Part of a small language model's weights.
Size: 16 layers, width 128, 2 heads of 64, MLP 512 GELU, vocabulary 8192, 5.27M parameters.
Each number is 128 + 24 x the weight over the matrix's rms, rounded and kept within 0 to 255. Layers, rows and columns count from 0. Numbers have three digits each.

# down: layer 8 MLP down (transposed), 512x128, rms 0.1, rows 441-493, columns 0-127
# up: layer 8 MLP up, 512x128, rms 0.112, rows 442-493, columns 0-127
down441:101134082140112131149126113142114130118128099149138125172138130125104134108120115161157133141144164154112136149165134125137109131182140092164174143133129173089141119124142113118121143149094092149076129147135085130139126100126082143113154122112139127160084098098117138129149135143120103082136146129154117132143128134113113126130156145106131106150104139127145095145165133132099098145122
up442:102112141132126118081142099172109124136135110081118169154118146140124116109114137153146133112113145091092113147124153148164157120126144101143129116080100128100154144143110093158149127106109134103110165156129106154117123124128116162107137122120129143146121127107151109134142145128129116115122123115149144100154120124154110095125122149140092093145109135115126145134168105132115126124111
down442:125106148150135133088098131134140131135155110082140155234122121147131154124120156139158139129151130129093124143122143145159139128143114110138126119103119096075164134152119106161112106130117136099105130141105100148140117135124126125115148131137129141132096142130130083128158125126134098129124138107158149105141108106147118110122119121124085127134102142111134138139168108123110150116112
up443:137134129124160116116139172154105105141121142100129119159106167129181135124132108166125137129127107081133090173178095129109107159124144124109126164106071106108111129089158163150112107147110143151123127122112116145088106155102128107117183112150129113155084112161124152123098139140089138123105121155104138160106123128144098046150084109128138122155086130126153164151118105080111151130117
down443:130134103112142111136136131151111111106136148115125140150176107121108153115099102194095119123133090078125130111099125134088124180121165128122136156171147148126132131120149138126103112111052109120124156146128100115135143136119111145107160077126108097133111162149121178132150140088121152129076123127135123140166154152108118141095117117149103132144160107135165083102136152124124179137147
up444:099126168166089134094098077179103142085216102143136130153139076130111082106137138149138153162146090114127116134100181133110152153124102128150102128121137131113155161138124121152145087139095092134123147154128101152102101100186108188160153114121159116128140087117160138159127128102102071143162076120166154130101073127152115082133131188104148140140110169114106118128148151144153135094121
down444:132153117130120134184061094152158078096121071159097153158118111142176195058100125088146125189082144120113119128100148163139081118087134119128166134077142141110089132166127110187122187098114212094122167075134117128099144142125161154124157116160073133173152132105116096160148115190122115102167099126127123133180082109123172139152105140135123117134114161082149116064154096134072162099091
up445:115127168126138096103114110142103136089140127136106162131138163129113122116153136108128150124154142110103099143116106118136105106155139117122094122084089143097129191141087155132136128152157131075153134172097123155094095162114134153173159124169152119144106091101127129089136150117104141127118113147093114135136120138140126100126120096149158116133146140085115098162114115095114119131120
down445:115100134135120163136156156133104146138141106120135113101124089092105156101126161135154114130144145144118088139117144160120141122124147106133124122127150115136107096126135093101137101107131096120138110158152110113155137084142120126106095090099119145166171147118139139098137103124134138137126139130143115151164155113162114161153122111116144131111131147122154089104176141135123117133137
up446:117114140149123120091140131104132100079135120077092145162115122142135140123154122113132114136159127143122111154158109108138173111151130132152118163113102100105156204179118104132113094087145161097122107132125114116111139148121144145161127142089137120151149082116104130157145108131131143101132111119172107160123125135144091136129128122132091121147133105133128169151185119118101136091101
down446:143123140094107166146124094122170154138145156157126125135126145148131125099179139145117135136143100103111148101134157130143139176128084142093144143134183125131111138142161130132127111180111135101113099131148166113132101120117138123096165119148101139160083153085103087103141113148120120113131115186124128107142110092151135122109071115137142164098101146090072129106116093131114109155165
up447:104146125112116142095125138138101092088163157168151106158139141157178112086155098158140135220130125138099150079088157105113152140109148090107082131094115127124189142123122104097131135143084129162099147113120106118112110163115138155122125113146118075143131128141176146100103129145137104119178151152174118087117144118122126151141127181125107137125103133122113111126139127129118114105127
down447:096146196105157095167168135153155152117105101114110136120124120123167156100120116125135216106132156095109107105128086106121076106104092150157107162160110140114137122150134149146124163137155119145091125127114099152099123125116132134168098147149130135098122150153097153113164106102145099071091116137084109122147140139139151109134126115093174155109123131110140143109153146134136139135108
up448:093104126179101100142138157099120137119122138139167138135140153122143093136129144159103114136138130088104124165173128164144138092135101167146136181091075110086136093108094126154153134125148136134118116123132130125152113113097135111134188129178120167171092130100143133144104126102152136126150053111158151080123067081127111081087152172176139095123107118138109142147161150099126132124124
down448:136124143154132177136132141129147116077138128100133140068117103114151105088158105096104163169118120134143091142149163110171140108118143120127161117179096134073104135096103173108127130155107158120147125135099142121112115152124131144147128121154096131169086099169172075143120163130165103149153108115093140132119117090158101127146163130154065163110138144118130099146061146171114160119118
up449:146129127119118119128119152126113112102098139138157146163102138137130140122140119125134162168145134114066160124140147134152133161130102111123085103132124107099141129120103118133146153095135132139113146163129131097186096135157094126165139138144173117078151171104159133136105105106127103146133078123121080108098076127107112116114111142137138144119148114129118112118116157132169104128172
down449:099135106097165119140168096130150119145125146114101115100132107124116097110153142147111103102119117122159101113110111133120121100141173154144168171124127151165121132101163145097115127177127114104151090099098158149101167149132158138114151128101104121143070059138122120103126132167142149114101145118140163181149136095137100130157147166128120139117119158120127118127127135122095152114076
up450:129116148128080088135124095166098085101142131144134146126078121136188134115116098125180116121123132132130103109135095104134140138177130110136120107097076132132140143145089092139108138146107139162100109144137101167111113165123160131138103148120122112127112124154131128158104145133149133194102122111109151162161156102147129105057133124143128149177121136108083120171141119102180130125163
down450:136124130116177129129085197087172113142111116121133089066162163115140113149168146127077136152149108140132141142164127106130135098122124101152155173131159127084095127104155152077131144137137145126148130143157150118148135099097120135148155078142138101114100118121149111129104092125123151117126137131135112129099118119118110116148142133136117100080136120143119162129155154161098126142099
up451:117086138162120117102068118102154099109165122097150144128134126134123153092143153143086148132118137111136113133134104172104108108176117118166151125082139100106109133150124123139138145142125144100139180096145084114157144113102131126118196123153127127144095076107155076110119090122063125147111116113148131121142131144120146126138160137121115112115109106123108164187181135126135177116121
down451:096159103122170131138117114128134093172164132106112100140132143156108190143137171122137119116149160128122120116135089146125167126104112149140149124149171119137139150096115056121164111130114081137119110164133110151114113142092119108124141130078112127111096106170137131122092127130141106132143095142169151107107126091155135105133161127123135103176089172141115141107107140152095114142145
up452:139120158100116127117119129141140070129112141148135110158112137111119132121117139120115149120122121129142088147116140125122102157173104094144135122133109159142143133119148146143135141148148132154109148104092167107104098162112131151128135104097102145135072113162166145097158148118104137114133107100110144127117144106127121119124124176159127103128123165111125165086187153123144109146129
down452:123146113141149121114144166130130145139146147133144122092123078132160148131096138128134110151136130092138164162133095155143116115111110155078147134124140107130097115150118124125153142137112133130118129162151140128123155130129132111141121134151150109103129159136124113133108121168158104141156143129135138149107097152135125079132083103107097141123120160095108141104080094122106150119142
up453:103114156131168101071061150168111117153151158093092185149132145196169153120126144106095112130148144091100112104149136138144126129134113110129056192076122126128153154114104097145155132136148153099107122089148110142080115154158122108105174129146141135119074096124148172111139097114113112070150124095132119132143156072161151086099144116155133092218109173108119125143120117153085152164155
down453:085184132165101145086099154171114123126149142162158126166172173115101173129114137166098102139161098078116129118086141098157182136114059147121080159163129133129096132142134085100053064119147136147116150074130159132079129124143136066152148159098152117104113109107103152152123103130149191110154112096160108118114151055177158161052101167080122103133140158167174130139143125205110075184077
up454:171147154127070137114165142142111092121146110060128149116142167174120109092160104177139111137140126090120134131121133141120119120128138136139099143138095147123091121160120123152120113108127115171160138115124119176102120104157152102132140125133094179168124130116161154139119153101159135145140176134149118080128087090119115109125099117137140104138079132122099129116120140137117125140112
down454:064153104102152139118100126122112137147103153179148090083127092117134121158130124123150139126088169172127105151146114142154136111128107114120149165101136118143151129101118151119157130097149135116152122132164143100139154149124109140120113123143155089099107146132108101141105122146093133150134123121140136150149111147125125113126180107124139093083147103137144095137117094117142143136155
up455:110107178131068088135093154157120155143079092134125157132166182162148138094169136141176155160155134114126120111148156109135130075131113093147095128140101158109119155093091119161187130148107126167124135141139080153093091125142145104175137123118114104111103112157157121109093162119120170149106126101164113056120131098111120104137119141111111125134077184134094136131114118123146135104119
down455:158110150136121111142114107083164105140174127157099070035130085109140093189089140120112113126072104169108114194115146146143119109153143116126147117133149094150114167127150131091087176143154125134165087104149103116138142122102133125158083103111137100135145085160166069114159165117142149160116134105083140154150125120131105118110163132106120137122207152098115144180110150186136114128124
up456:106128160213147103123139156135132142143143129122167131135143133127148108116116168126132128117142115086108139138128094156157156171116124143126103116105117143103138150103124089132103158120133140096157201116104154148139137150128146108186139123123112124129137142100123111098097146131168103127099141125140102106171094115123113131125083129157111118110096134077122138149112080111133115127148
down456:152115116134152110117123142149137135149141139115125106142118185115071137112163146143130178096156108106127126107142100116077099125161130170156089121130158130122090109123135143119094126124118147123132123090117149117174164131122141134146127131127108107122135141128112135119121108159085125102172094139148130142135148129144134145109145130106123151132120129100118124115126090140117129086148
up457:145135113151118151129097129066168094137084123131146098155088116146149138112112114155141144144102115137039123153139078128183157094153118148137150110109096099095141121123120125146147149138142111105154118108125145145137111154105134141145117108149127140134155113163121114167120096142143156115129129174172082110176105097118129093137109157136125118129116117139129116132117152113122098159105
down457:151085126145145131144163117117098161111150146127139150119145098123119128124144123110090135098116091116150109131132123150119135133118110119146155119140119156091154122118119129111123147101180141117142117152115144121135104102138082130130163128132137142140146113096155122106143143126120085103158125067087158155116160155146111181123116080081102122112192120113123149105176106146139139096157
up458:093121156148093092119098084133149030113126115153151105177152108167152142097113144114138119119165083109158161124140154131127133102171143101146189123122098093067132131144100097117187118108123099138098116121127128091166143161113125124125119113136115078152114115133117136129111130170112146116171160105135170143145162113137136100113145142125104128139134102102142152083173147086118142190102
down458:191140060087127167137107169121118203112134141112117153132128088109090138109124151196136167164115151149107111137104151121115151158157125136106130128144146124121132125094130145107086122169131111079095120164105133138139140134150098136155131168111143178142124115139146073085121130133102094131071143133140102105129117109121084129126102103152116136133136128166114078118140133168109112121146
up459:142111171167139142129187094122131121130113104116101142130143140145170140047166078178102133135169099136107106116114124103152124092145157123132122144122105101085169163101150077111104157123149144124130169108138014159161121159130140219125185142108157151138104140126190158154140131100151109125106148124142142125122119158136153132086097148091128086113064131076109108117091121118121137100160
down459:118073137152161144197170145097161117156074132132148144123140095159096156126200143139170093130127052129127118086126152148118058161170114116112176133169110106154121175141102122140118163110092153137174164132097131133108110090161104236107139085116116158123113104121094126112132116117155191111145183124162144077133125139137158123111130121115133122080014093135088109121076177098140105081081
up460:155126116159090119104129150126141081149091099082192135134126148133143120116146125154173157107143166097090119137105084134126106098165133192118176123095151152088099146103141134130133114099116127123141132163098136126100085169171150130169170130151111116128152128140160125153100165155162153150136148084148140142135145114148136119102124084122116149153131122067114149148146116101119108081153
down460:158108137120148077116108108123095119144128136141109139122142123163175148147076112134108167146086097145109111119135162126160136103161158093173128118208070101154148170154100121131127105182112077124122170111126083121122141122091108102132095138116134116146166106151143128115139142101118099136106154175118156147136155129124115136095125106139108080135134113130161157120109135196110170113114
up461:118131135112121125088104138135139126147142119153110139143106170116114106132132146122117111102161126098149138112142146116144153120130118096129132121094130167122170087119137126134122150148135166113125164150119121134101111130150110114183142120141182118162109110174152153105104132112159117159112096120122080136107137136131075140127059167224155116153104176089106125108124094140144105113117
down461:136119070113147132138121153095125119112142123116110103119138152178107133099128077165099143174129158122118125106157122143140120143117096143147131148135139101120177105156122124148118106112162132107154097128136141113102168131129142111106094121148142140116165142131116118112153116138114124089150116128134113152136130121118071213117128128119091093135145110129102163107090148128125156133181
up462:136117131134129146127139160121103121123175077145122147152104149118113167141169150095129154099126156137136127136143108129148103111127085118162123142099146113101171176143089147143120113096111150103100131137148091160102156109091129145150159144125104179139086141131125109115162127085144092147121166113168106105187109089127086114111094130132119071123123091123097133132124089120117106180107
down462:079095158139129118154130149115124103139117118127139119168117088121114138129136107105082100117110120151144109138144156141135133133116132136101135084157120071170093132073112133146157121139107093148120147186120131108158149129109140157118126135161109115152083134141126157114130129123124159134135122092150163134150149115149170067126158131117119115144102113105160170109118133122140103124165
up463:091140175163111098112173117138123110125101129103163143126142142116171148077142107111133164161159098120114083101160122152155174147109136147130135139107118123148155170118079100149127100098124199122129131108139142097130140134177089135109142132135127105119116085175176149119111139114126118145090150124155102118138170111151093101138083117155121108133099132126128141106134090109137118101161
down463:112130123145090105126183114144124118165144109126119140062119133138171074142139142132096124098112112071153111139119111139116143112153148136120137125173104167165151158100108135138130115128132140101131175175180132156124138138137138136174173102154127129125125102141151150137122116130107135133108152123159121149104114096143127112093101123142124086147071116144120129111096121146129122086128
up464:130143141156126107114167107144137125140133139111118161129136112118111146112124154156142099132106130128131128111099121155158139125119086134094103130092156107146103130087125151129116150135126086122143161135145149121118121123129132149139147112152141149122079144125162094133122172187124136119134152162118111118116117165100119129128110113181161094122060118109121126123112117123143120137144
down464:105133130135097127148123162105125152152106105144104102117095124112148130147146110102135132108123111158116127130139119116065151126145168151163170117140097114111168123146130122138112078125131162114145157078121105132117147126120137155137142148105141127131156132126097140158138099102130086142142125109162155135138159078119132165111143127099087160174137111128125125145119152134104154119113
up465:141091133123098119140115127101143106117121117109112148137137154168129122125094129123141156159112139079151152117149108101117151113164121145121101132084123122103119155129090138177173132153114126105138143112127134129122102188123117150118108094185153110109065140099177138128129114122113091124127126144133109073148143116153095146100131135096116127142129177138178140125174115156109119107139
down465:114129064131119110131123089116076102123113096114147116133139119089092108117158155159138122099126117140114149132112100111155115161138122139136199131154137143133132117110169134109108157099137123145116107136114129134119139111107119126139156161135139142108183120138133144122128141123187158163137155129108139162159131125117133117125121122133121146124133110158102089119089136097140117140121
up466:139115130146118139134171096156149092153106104140132174131141162136130109102141147121192144091093112135150144140094135118186106167134120116103132134131127102139129160093148118154127151135092104148120168107101096122120078122120127128171120165101116165149089176130186170145128132138187125175090117137168112113107085132136124097111121118121147137115095129096126125117110110094125083145096
down466:106102155119142128125096139121155134138132140145138080135115135152133124142089137154092127170125092104073076176151131174094137126146148176196138142128115126111142113147128154109148105084137128118156104125142107140118138124131112181130152095125131114170163089145081094099150121110079135078138118159099134116158137130129091121109153163132075126129184135116139097163127147151104159096161
up467:143088131125092115143097121119098102121140137130140149151143128119127129087115166133127144119113144064111119121109137119133149144114109101136083132106115136101130128132087107116113142164125129094108141088131106115136115182102110152119155123166153109128125158119135120149145130104130110159141082102136106139186179122107115158109117114148127095112134135136143154129160177129124130083131
down467:099162093153146173113158139172140110110114128085124119113125129111101145131145131129141114126125116149159141127131111104147103122152109130096126125113139145177153113137177148143110107108129156167133128169129140130113129107114120102151116118095133109122173110133128163092107111161128171121133150092175119125086144127105110119140127121095138160165123106137112114116096092111123099147121
up468:147135146165126122102146117135117118096153127134120130119127154099192107127170167146162147092167119098103157088139134128160102160147126158171144131121127162154150137113105117153100118144134140139135130089121108150107104124133107088141144130145105133140133160091166087113083156141179120114092145141143106113109082105138120103133092112171115102139128137089113140090077141134159122118168
down468:107139154115143101119123116164136144145100089093109096153187134136130141134094143160158169145129125131107124135112074129112158096118126116120087122179131110112123099117100166095133129121124143156141133130122142108154186151118165163144111099100168126129147108176160118165143129140115116087158112133130158165107125138094111134110095119101106122087107125158136132137170128132090118116120
up469:119120154144113161116123127134137132124114132144116131158140115149129117066153104202135084159151115092066128158138119137167144123144098124157114172151062132141172157125127116226110104119121120129127149130114112107076088153116104118117126129097110137122130118097164131145148150133197117111122128129205137098130101070133094118110143124164086093145117130104130147088143131104115112101106
down469:171154138125136116125148146122154096128077089150151155095163109197079143059146120128162120101121120087088153124135108147078103093081145165106134190102074169116152186111131118149138142132049129108120131165177125072120097204140137206118136107084111076144120134138160098191167134157124130102164115127157140078201134103095132179086108109151124082103184089139098134161143105132125116099147
up470:123096143151090142136112127146135105101129169146130155138134130128181122084118133132099106149156140119090108118142133157098123160095146128100145138099121140110091231106131147117155129161102120132127120075154145102108155127116087165111179124154131100146154129164106140126121134109135091140146136125122157110160128101105131130170088120130126089152076123110142144141148103127109132110140
down470:128168137141140139106105126078138148128075089128154101140110130142095128177114120111181149086108130117116137119095124141178115130154093120156158142139112125138116058132099113143112122102143142122149149156116142180150145150145134101136099150078144171090133110123121083124123141175142145134120135087145106134090097145127109161110153133155131167116160115121096156138105128114147119114114
up471:083062122117093130137128124129144125165157133128204146129134111141097152101123137110155113109114126117091125155123072156140155129121093134100109144137134139124125093123107136179137145140108125158152129111114083115171124160091118115128126123144106174153116133132167054110138159147159139133134144119186150118096160090142119115109139116154108105109111155148149142080115148117110091152121
down471:100137163089160073097096143117113114138098147139092131129111123090161130144141098119165100126141145171145107132114127102151074122164149137177120141149111146113098111145123117123130094120114139118083148147113147105113138119133124181151145134192127122098156145168100135122121127144163125161141117143081130119102104156128149144169122144128135141129131084111077140128138123105128138120152
up472:089095123177138091111126120144156119148134114107175133120139149132159070142135106100110118120149150128122159120121132188119125132161139152155176145096135117100101135145142084111161138118126114148099126132154076145130161135174125093119160113124115145143116094145135095117145155121130099131110138152146158154115130117157108121128133070120095092162103156104145149133132138143076123138099
down472:125147100089098126121120166123106123130143133126088106128141096105121195133131137116120148118158151112128072111160114104133097126119129107116103089141105167182160117096131092161139105131140132120128124151091136130119123126091142135129118131169155133121122108120163130153114092137119122153141181124120143121133124134134120154122122127116128082145134140108139103134134131092132157124187
up473:141111138156094153137147172127135039126127130141116144151111154110166119135127110137154124123113122112134096153118126157133092119163139118151134143104098116105176091140129116146129127109135099115156162111114143111112127149071165125160137149135150121133148164128103121181133129111103100150102134091161120125133096085139099108127107137120112099091122113155066141170110121121125136087071
down473:102154105145117122147156065128121136126137136101138102149147094090107149138135141079125144111147115122075177131085149130162180153149107123110118144157141106131110146132120135137088130131097132165125143121114146152119169116145118109094139152155114126169118108113162176131147090126101135123139100113116111098140185129111100123116111102109114133133139148129146159123111129135099128144183
up474:131170193130094137098135111155121090129125155099140193150143149101145098061148132104143139142118132135127158185126091186108141156110101107111110128114070141101151118106119105145146163162120112105162157135126140126095099160158121179103124091153113143145169129103152127164094128081116115116124172135139102091126080101152134135118116159143101137138112079136095109166119123123147141111108
down474:148123087100115104100128130119132128107121103141142086109170110102109129169094131144109155156116138141107098137130139108167156124163108136171151139119131127107112129102118113122136126074187101127115134105089161111179142147122101168153137165156119164157113116115157106084124177161072148145105100150125131130121143173105141145117166111133107090135084154085125120121122180086157136125164
up475:170194180157139137089141096151120138133132092109129147174155181133143080091127187137114135148130113116144115131154137110109121138092080094146130102109114099119155131101168123144135118119130104146117163114162079133107108094200082138146130152137109156159122144120148099115099100099125147100093095153144103137066129143095127084168101125129153107121097146115092139120162136157135118098155
down475:128125128103156109147137122129104115171136145119135096171137093134116116158118139152125090184143127111141133137219145074107129089046139125183102150140135131139130121142037076149150084118095172154158117113073072145098151140145119152179121175116154101142143112179117115067108145161145116116132102075166157124156110092135160179119125148105116135139082130102100148111142128172095134135110
up476:137071099120075151111111073125114114155134127144149132139113143150130156127164114108143152141100084074109124178133106135141101138134127127108146125140115136131131132142119112136107118132144105131148128116128139151133129083119107174148177149138153102127126075132107128131165101139129129176175145104132161115162137083137068123119091124104119078113115121115089132195171102134139124141122
down476:115145114146125103123164154139124149096131110087140139060153096123149134116098162161133132097159114141102157129113125111117133111163111165133130112141133120122155130102102129138138128142124113141113111131112124083131135171148124108123104119072127147170158175144147153135100158097144143084077113130122139131080142124087174121101154127134112132149118175168154151108121171122125141120129
up477:120120140126152142131147117158143139135109118141133144133144173167128114137130146080111098108106106100145149160145139173104091102097148143105125116146125164153169126122143106168119186122114114097140148133178091134114128140097086151133144127125120174140134118138119080137139130140151122111145088129110091127124072089168098130171092127142140115109124110141148106114153118151084110091127
down477:133129125110128110147119131110128115140147092129132117119151065104118152128143136133140151145154132120106093131074094109162158136153079158140159165131132083098112171120111118131159109111135146155112106127098162086120157112145150130138108148133133091117139170151137126135123117132098117138128152121147154117142195101099135172090165102096114144129148139111109149128081131123129180152103
up478:113139190148126116121091124133114081156136102109121083137098145164146117059123118105154156135104136098123135132159137153152164150152122140179094122132071145140168175137095069148140128104111128129138139144161118140134074143123130137166138142117222109145172094132143133112097157133133134139101085156135124122122134148145104130123109108129122123120140144071074138142163126142122113097119
down478:124155156134133104134030105162121106105091075130126097207116088147168110149117120127130120147102133076119149178142154149152184103145132146124162143093122122126119161129124134159126182097115149138128126138157088116110108154077090126150164112127150111120131103102156104139133128148160112147123149132087097115172083116166120096134129138066129101114112157133076161130159099139137162136133
up479:133154130158096109133145114193089117120180101106118145145122146131140102127156132133174112160129111139111125159116117165118159105118131119101127105079142108118148150148120146153164118110082115115099124095140095133122108177100137156088110143113142131112104155112123132159116172124104116132140150170125091123154113103134122078140086107173133103164105086143152115140137117092187126149119
down479:115126116122132130130141139104151112136117143124111162150101085142109118155089131102128133128142160126172104143156129131123142097151113131122160127162098123077119090119140113120141145092134126107170146151130154081114135115109121120136155152111128161116099164145092126153118116099174160161120118073156099141136113158133105107127169142081160116107112147146119139120146171131101137103113
up480:117135144151092129104142093185157047159135110129128138107128148169143123113116135162164136159115102100103095175101102126183119112125088074161123121157114097136141167146074095138136150134134123115100175132109114148111126146086116163131143121110137102114125150148143122147145119151124129155157131141139160109159107077123115132106058169116093089152104161152138150149126138180152116173152
down480:135130126140123134131114173121105109090135103163090112016152106100131116131158142157118104151087105102121139107136110153082165117136129154129137145129115180144128142132165122093135103134099125127138097130157136143107130149144130145143144102150139144118142086141121134154092161136156196112095112150120118132120116159113117153149124142152112169114150126117180110112161109143103131099094
up481:133109143121120120091133123122128130123127114117121147158109148167164133113132154142135134135133136112103121110127130146163150111176134079146139144099104087097149141118120129168112134112116140134129136150159133129128111122136131151142146106108133152130105106137134105137128116131133099142119116143149158091140112112126126083123108161152129126122109106078094168121138145110106122109124
down481:138112133128157125100129140118124109142145117099141134211129129156155141133127166144127134128141142125092121130122115124167147124159096119150113112094120080080158134141109124167119109117126148140126125151112125147127125143105133137145139137154142131137103126131145091122121114140121089144130115140160133088148117099124126112128138106141112115134130128079105141129131109098116144107133
up482:117124110110094132124112111138132065158101135108108148149187127119166154107116115115111071155121075166099150172160127114168169128165114155128103115146115132138108116147120094135104142131117152142111147146097123143119141141125161108140131139078111133211162162123151156172125139135137163126107135103138162129140112131146106173096089205144091105113120173127123110146119118160110108116151
down482:122083118131117125128133139166145159106156126105159151065088118112117114174149095099119157129157160093159102143140146134099113109138100128120105149104130128105144132124140126130145103105146131131161137143128105087131119131126113162198138120158139127063118113138136120061119097144107159146094155147163113128106141126151128118109119142140140128126084096096134113125123164136190142170130
up483:130127099117120123115146129131149085136126163135120112136117113144142122134122125106148101118123134083136101152109108135142111106149162124147127108120104111164105111177129130142122174119133134159105133116119124158133110165138147121137156109133151113192112142155196127125115132106110123098129145147124106130114146127085136150056134108132100170102135146129110134139141112087135138142157
down483:152125178151149131136121144117139167113138096133115127130108182137113131126112147149125121132130101137112154124126128146151136123131124108113130155108127155100139145123129122119137098115099146129143133156125093111135153091102144118130097150141126124095149081117066134093095131134140130131146124148107152117133100126144103111175107113125136071182152111128128125112127168150121131129106
up484:106138115146171111126095148123121120173154144100141129133134146121126147120086098144142135133143153116147150106134124125150159074139116140116126130111118118102142105138120119121093115125145103154088105159144126136077092131116099105169148161149222111131137102145093129180092152159140083129091132184136124114157134120154094133109151125157136129107127133115149101155132143131117128134133
down484:124116105087118137102172116094125146078109095133130137036126133158138105154144153116134128139131109118144134128134138125131119172112121158156121134118134145137166121142120142094181083114139123113148099131131139129155130144135161158103126121119112167119145128112167133090137111156136150099142119088127154161086109147130138173151092155142103117149124123148108144129148146132140094113096
up485:125083107165078131094163120128146127143139116093152152155155142138144146163138140139155096118146117136116137155133077157126111132143110126109120149103119091139178088130125142117134135140127126142111104152126112156126120136104116147104115094104147134127119116134148111073117187189108100105090112141123158155134147112128131128082129129173140105118123160123147121122151116111075149124142
down485:100112079141100128149130126159119174132110135155131139121141097131135149155119186086141145127149122145130125157114133141104122156137123153126116151130120138156150113132100091082112143096138118150103131153142157145114132114102123120116134148018099128147131129122124096120129139108114109143134135114136136163152138118086133114120186142114134114154121154134107089139154139120126159121096
up486:102131113118151137134113170124143099167087128095117156141127124145126095111119064142170103109094147129123121127112089136161152124132126133158111145102121139129137118130078112177142149115160125121124087141081133171137086167136115123149132140137179131108108180121164151091125149139134137163145130127138167125110157099148105112032136107123116140121130106136098156138120111109099131166117
down486:138149166129110085122131098175103132094133124111134109088136177128148117148140143133114149103133118109121165126134125111151121107133112128065131148120129140111135153096144152101144084137115120131134127118130129098142167109128069140152137145141130141126132060111122098106096098130115132106146163154122146102161102138137133139139104117177159112159084127088132128184144166113149099151149
up487:109146162131132119118169129150111113146156142112128128152136117155149118135104123146167165130142175133079162145166118154121111118136137180119108131102112087115127122106134109148155123150157104102125115077141105111139147122117105125133135113140113141146130147149131150135144105112114100113157135116156077104115132135128123056140125081140104098109130117145134137126120103098125167135128
down487:113152118160122133162115104150157137084116099156136119151094104111122097116141099111088114131135123117152130121095127129165142094113106116127158129180128139124112118105106098125124141108143147162127124133096111135116088143134165116132154123124152134112123113103148132137123136152149155156104124131155183160089126100139142154117132119105154133150110156142123126111127134140132114129121
up488:138105127089117130103117100130123107081111104124111164120159106160155153111135094128138094141125103128095130120119077204149125111105129070158165138138130132111166132145110140102096146151149124128154124124100138123138093124118137158153151144116127141144103110160148120163145116113127109160128109166154138132145123166114112130116130142135129107139137143133115131125149115149134124124100
down488:140138126181099138115147148104137128142158131123106122148136131109103131119163187138138145119128118119130147114125144114109098141128116163094111118133129131150114132135123140136144122111140143140132105126149120119110160128138105094118086109135153107112127179118099145132113105124173154142111128115111117125102153103124170133158125136105128111122110115146138132099121144121113122134152
up489:147146171135086087126127140149126067114107153099100159113096136173119097100115094131143147173150113140104122121104093152136130076120151137136101138097119109131148165159108107150123102106119145162114140070139121160109128160097161143164132158132140081119155112117095154145140134126109125097165096180130144140149163104175126132147093126111108125171121132124137122121183115123141133126112
down489:093065077168144141135134126149100122108156118126157113159162119130123147139138160102116111123156132115147092105149191118132081126135125171146133135153128103114087100130138138133125115135124128117109140157117103122094132127136134103090114130121129170146109154100141146124115123156132127196136190144148151136076069159139133133083152104159126129123105149132111143107153145110090128094130
up490:144135147119086151103137153157131100142116125140081154144102136112148115109150095128163127155108155068114131136132132153141106115111154130160111131100114102102161117111157100132147134122097147112122078126167120112110106096167149109128135125133100140160147141112204145151099110137139155133168123165182161126104101162133094115156138127115165120142102173105084182130139128062097134139091
down490:126140145090115148148130135138152146136111125095128132198160102168118137158156123103103146122107126091143136144130155104123162084080109126144123128151130082075139143160158103147103086056151151116161090131121131091100161125149129116104152119120150138121134113111088091150120075190124170160157159114100089139096102170121056117110140144125154122105151148124157127153104137120130160146137
up491:122097153157119149131127101135103116152101139139113134157104142167152129090116123128155106122144116107094116123150106122186120123157104113148160124104125117104158142109116121150143130128109140120111136148151095107149102135130121152159143128138154144144094120130151136114132117130146102139103129153139151103133121116133098099111108164119123117146106130104117153144142100124109142093133
down491:138076151141142173120117124122129120149140122135130113215118137161151138105129142145139117112166119100084093148130107148178140101168102121149115126118138089084164132132105123143104122133130149130098132145111121142147118134126113137151143134145157135155098148137138107106139129151118101153127126142149134102125109115129095110115106120142099087131085135111122166119131087125119151118132
up492:091080131117114136080130106161124150142085142133102152133118141126162102114125142114124101145128114131106139146127114167159114128109145130085150146146113139164133133125116093139061156167113133158145134150133132111115138164117091148112126149106143112133117101140103145137142141136110119100097150113188116114137116133123136162134122145134161098126108152129078131098100105154117143123135
down492:166151089148130146118130135125124112113145109084143120057147130109114167141106118145162139133155132154138119130137111120126115135150128129157097127109135157117119104142135160161182131075147138121101108136132101154152112100113129129121111104136116172106136144159154095135153139116120090118140119080085142133106142154140100102147138092116113151112173124141176135150127131089127119152111
up493:151106159133141127116134184111121113165139135136177116133124124153158133133143115128135106147141097120113105105179126121120115106137127063124085137129101129158150091155102097134106120116115123099135168170139135115123126153151104147135185114129164159149105087119098159155139155146139098094087144120131138096078157151187129162118084177186138099098120129130128103088145112081106100129130
down493:140090162112094133093114116150153127160062126119149103137104143134116104112134129135170101126125160113128088132116139145153159165134088128104130111126168136136091096131139165139143125111151153135147106124137166157109152118172119137122118105115144160125171099133148123147151083150132103114110115087097158129119114154142150152106088146147135136097127105137136095136137148130149131088109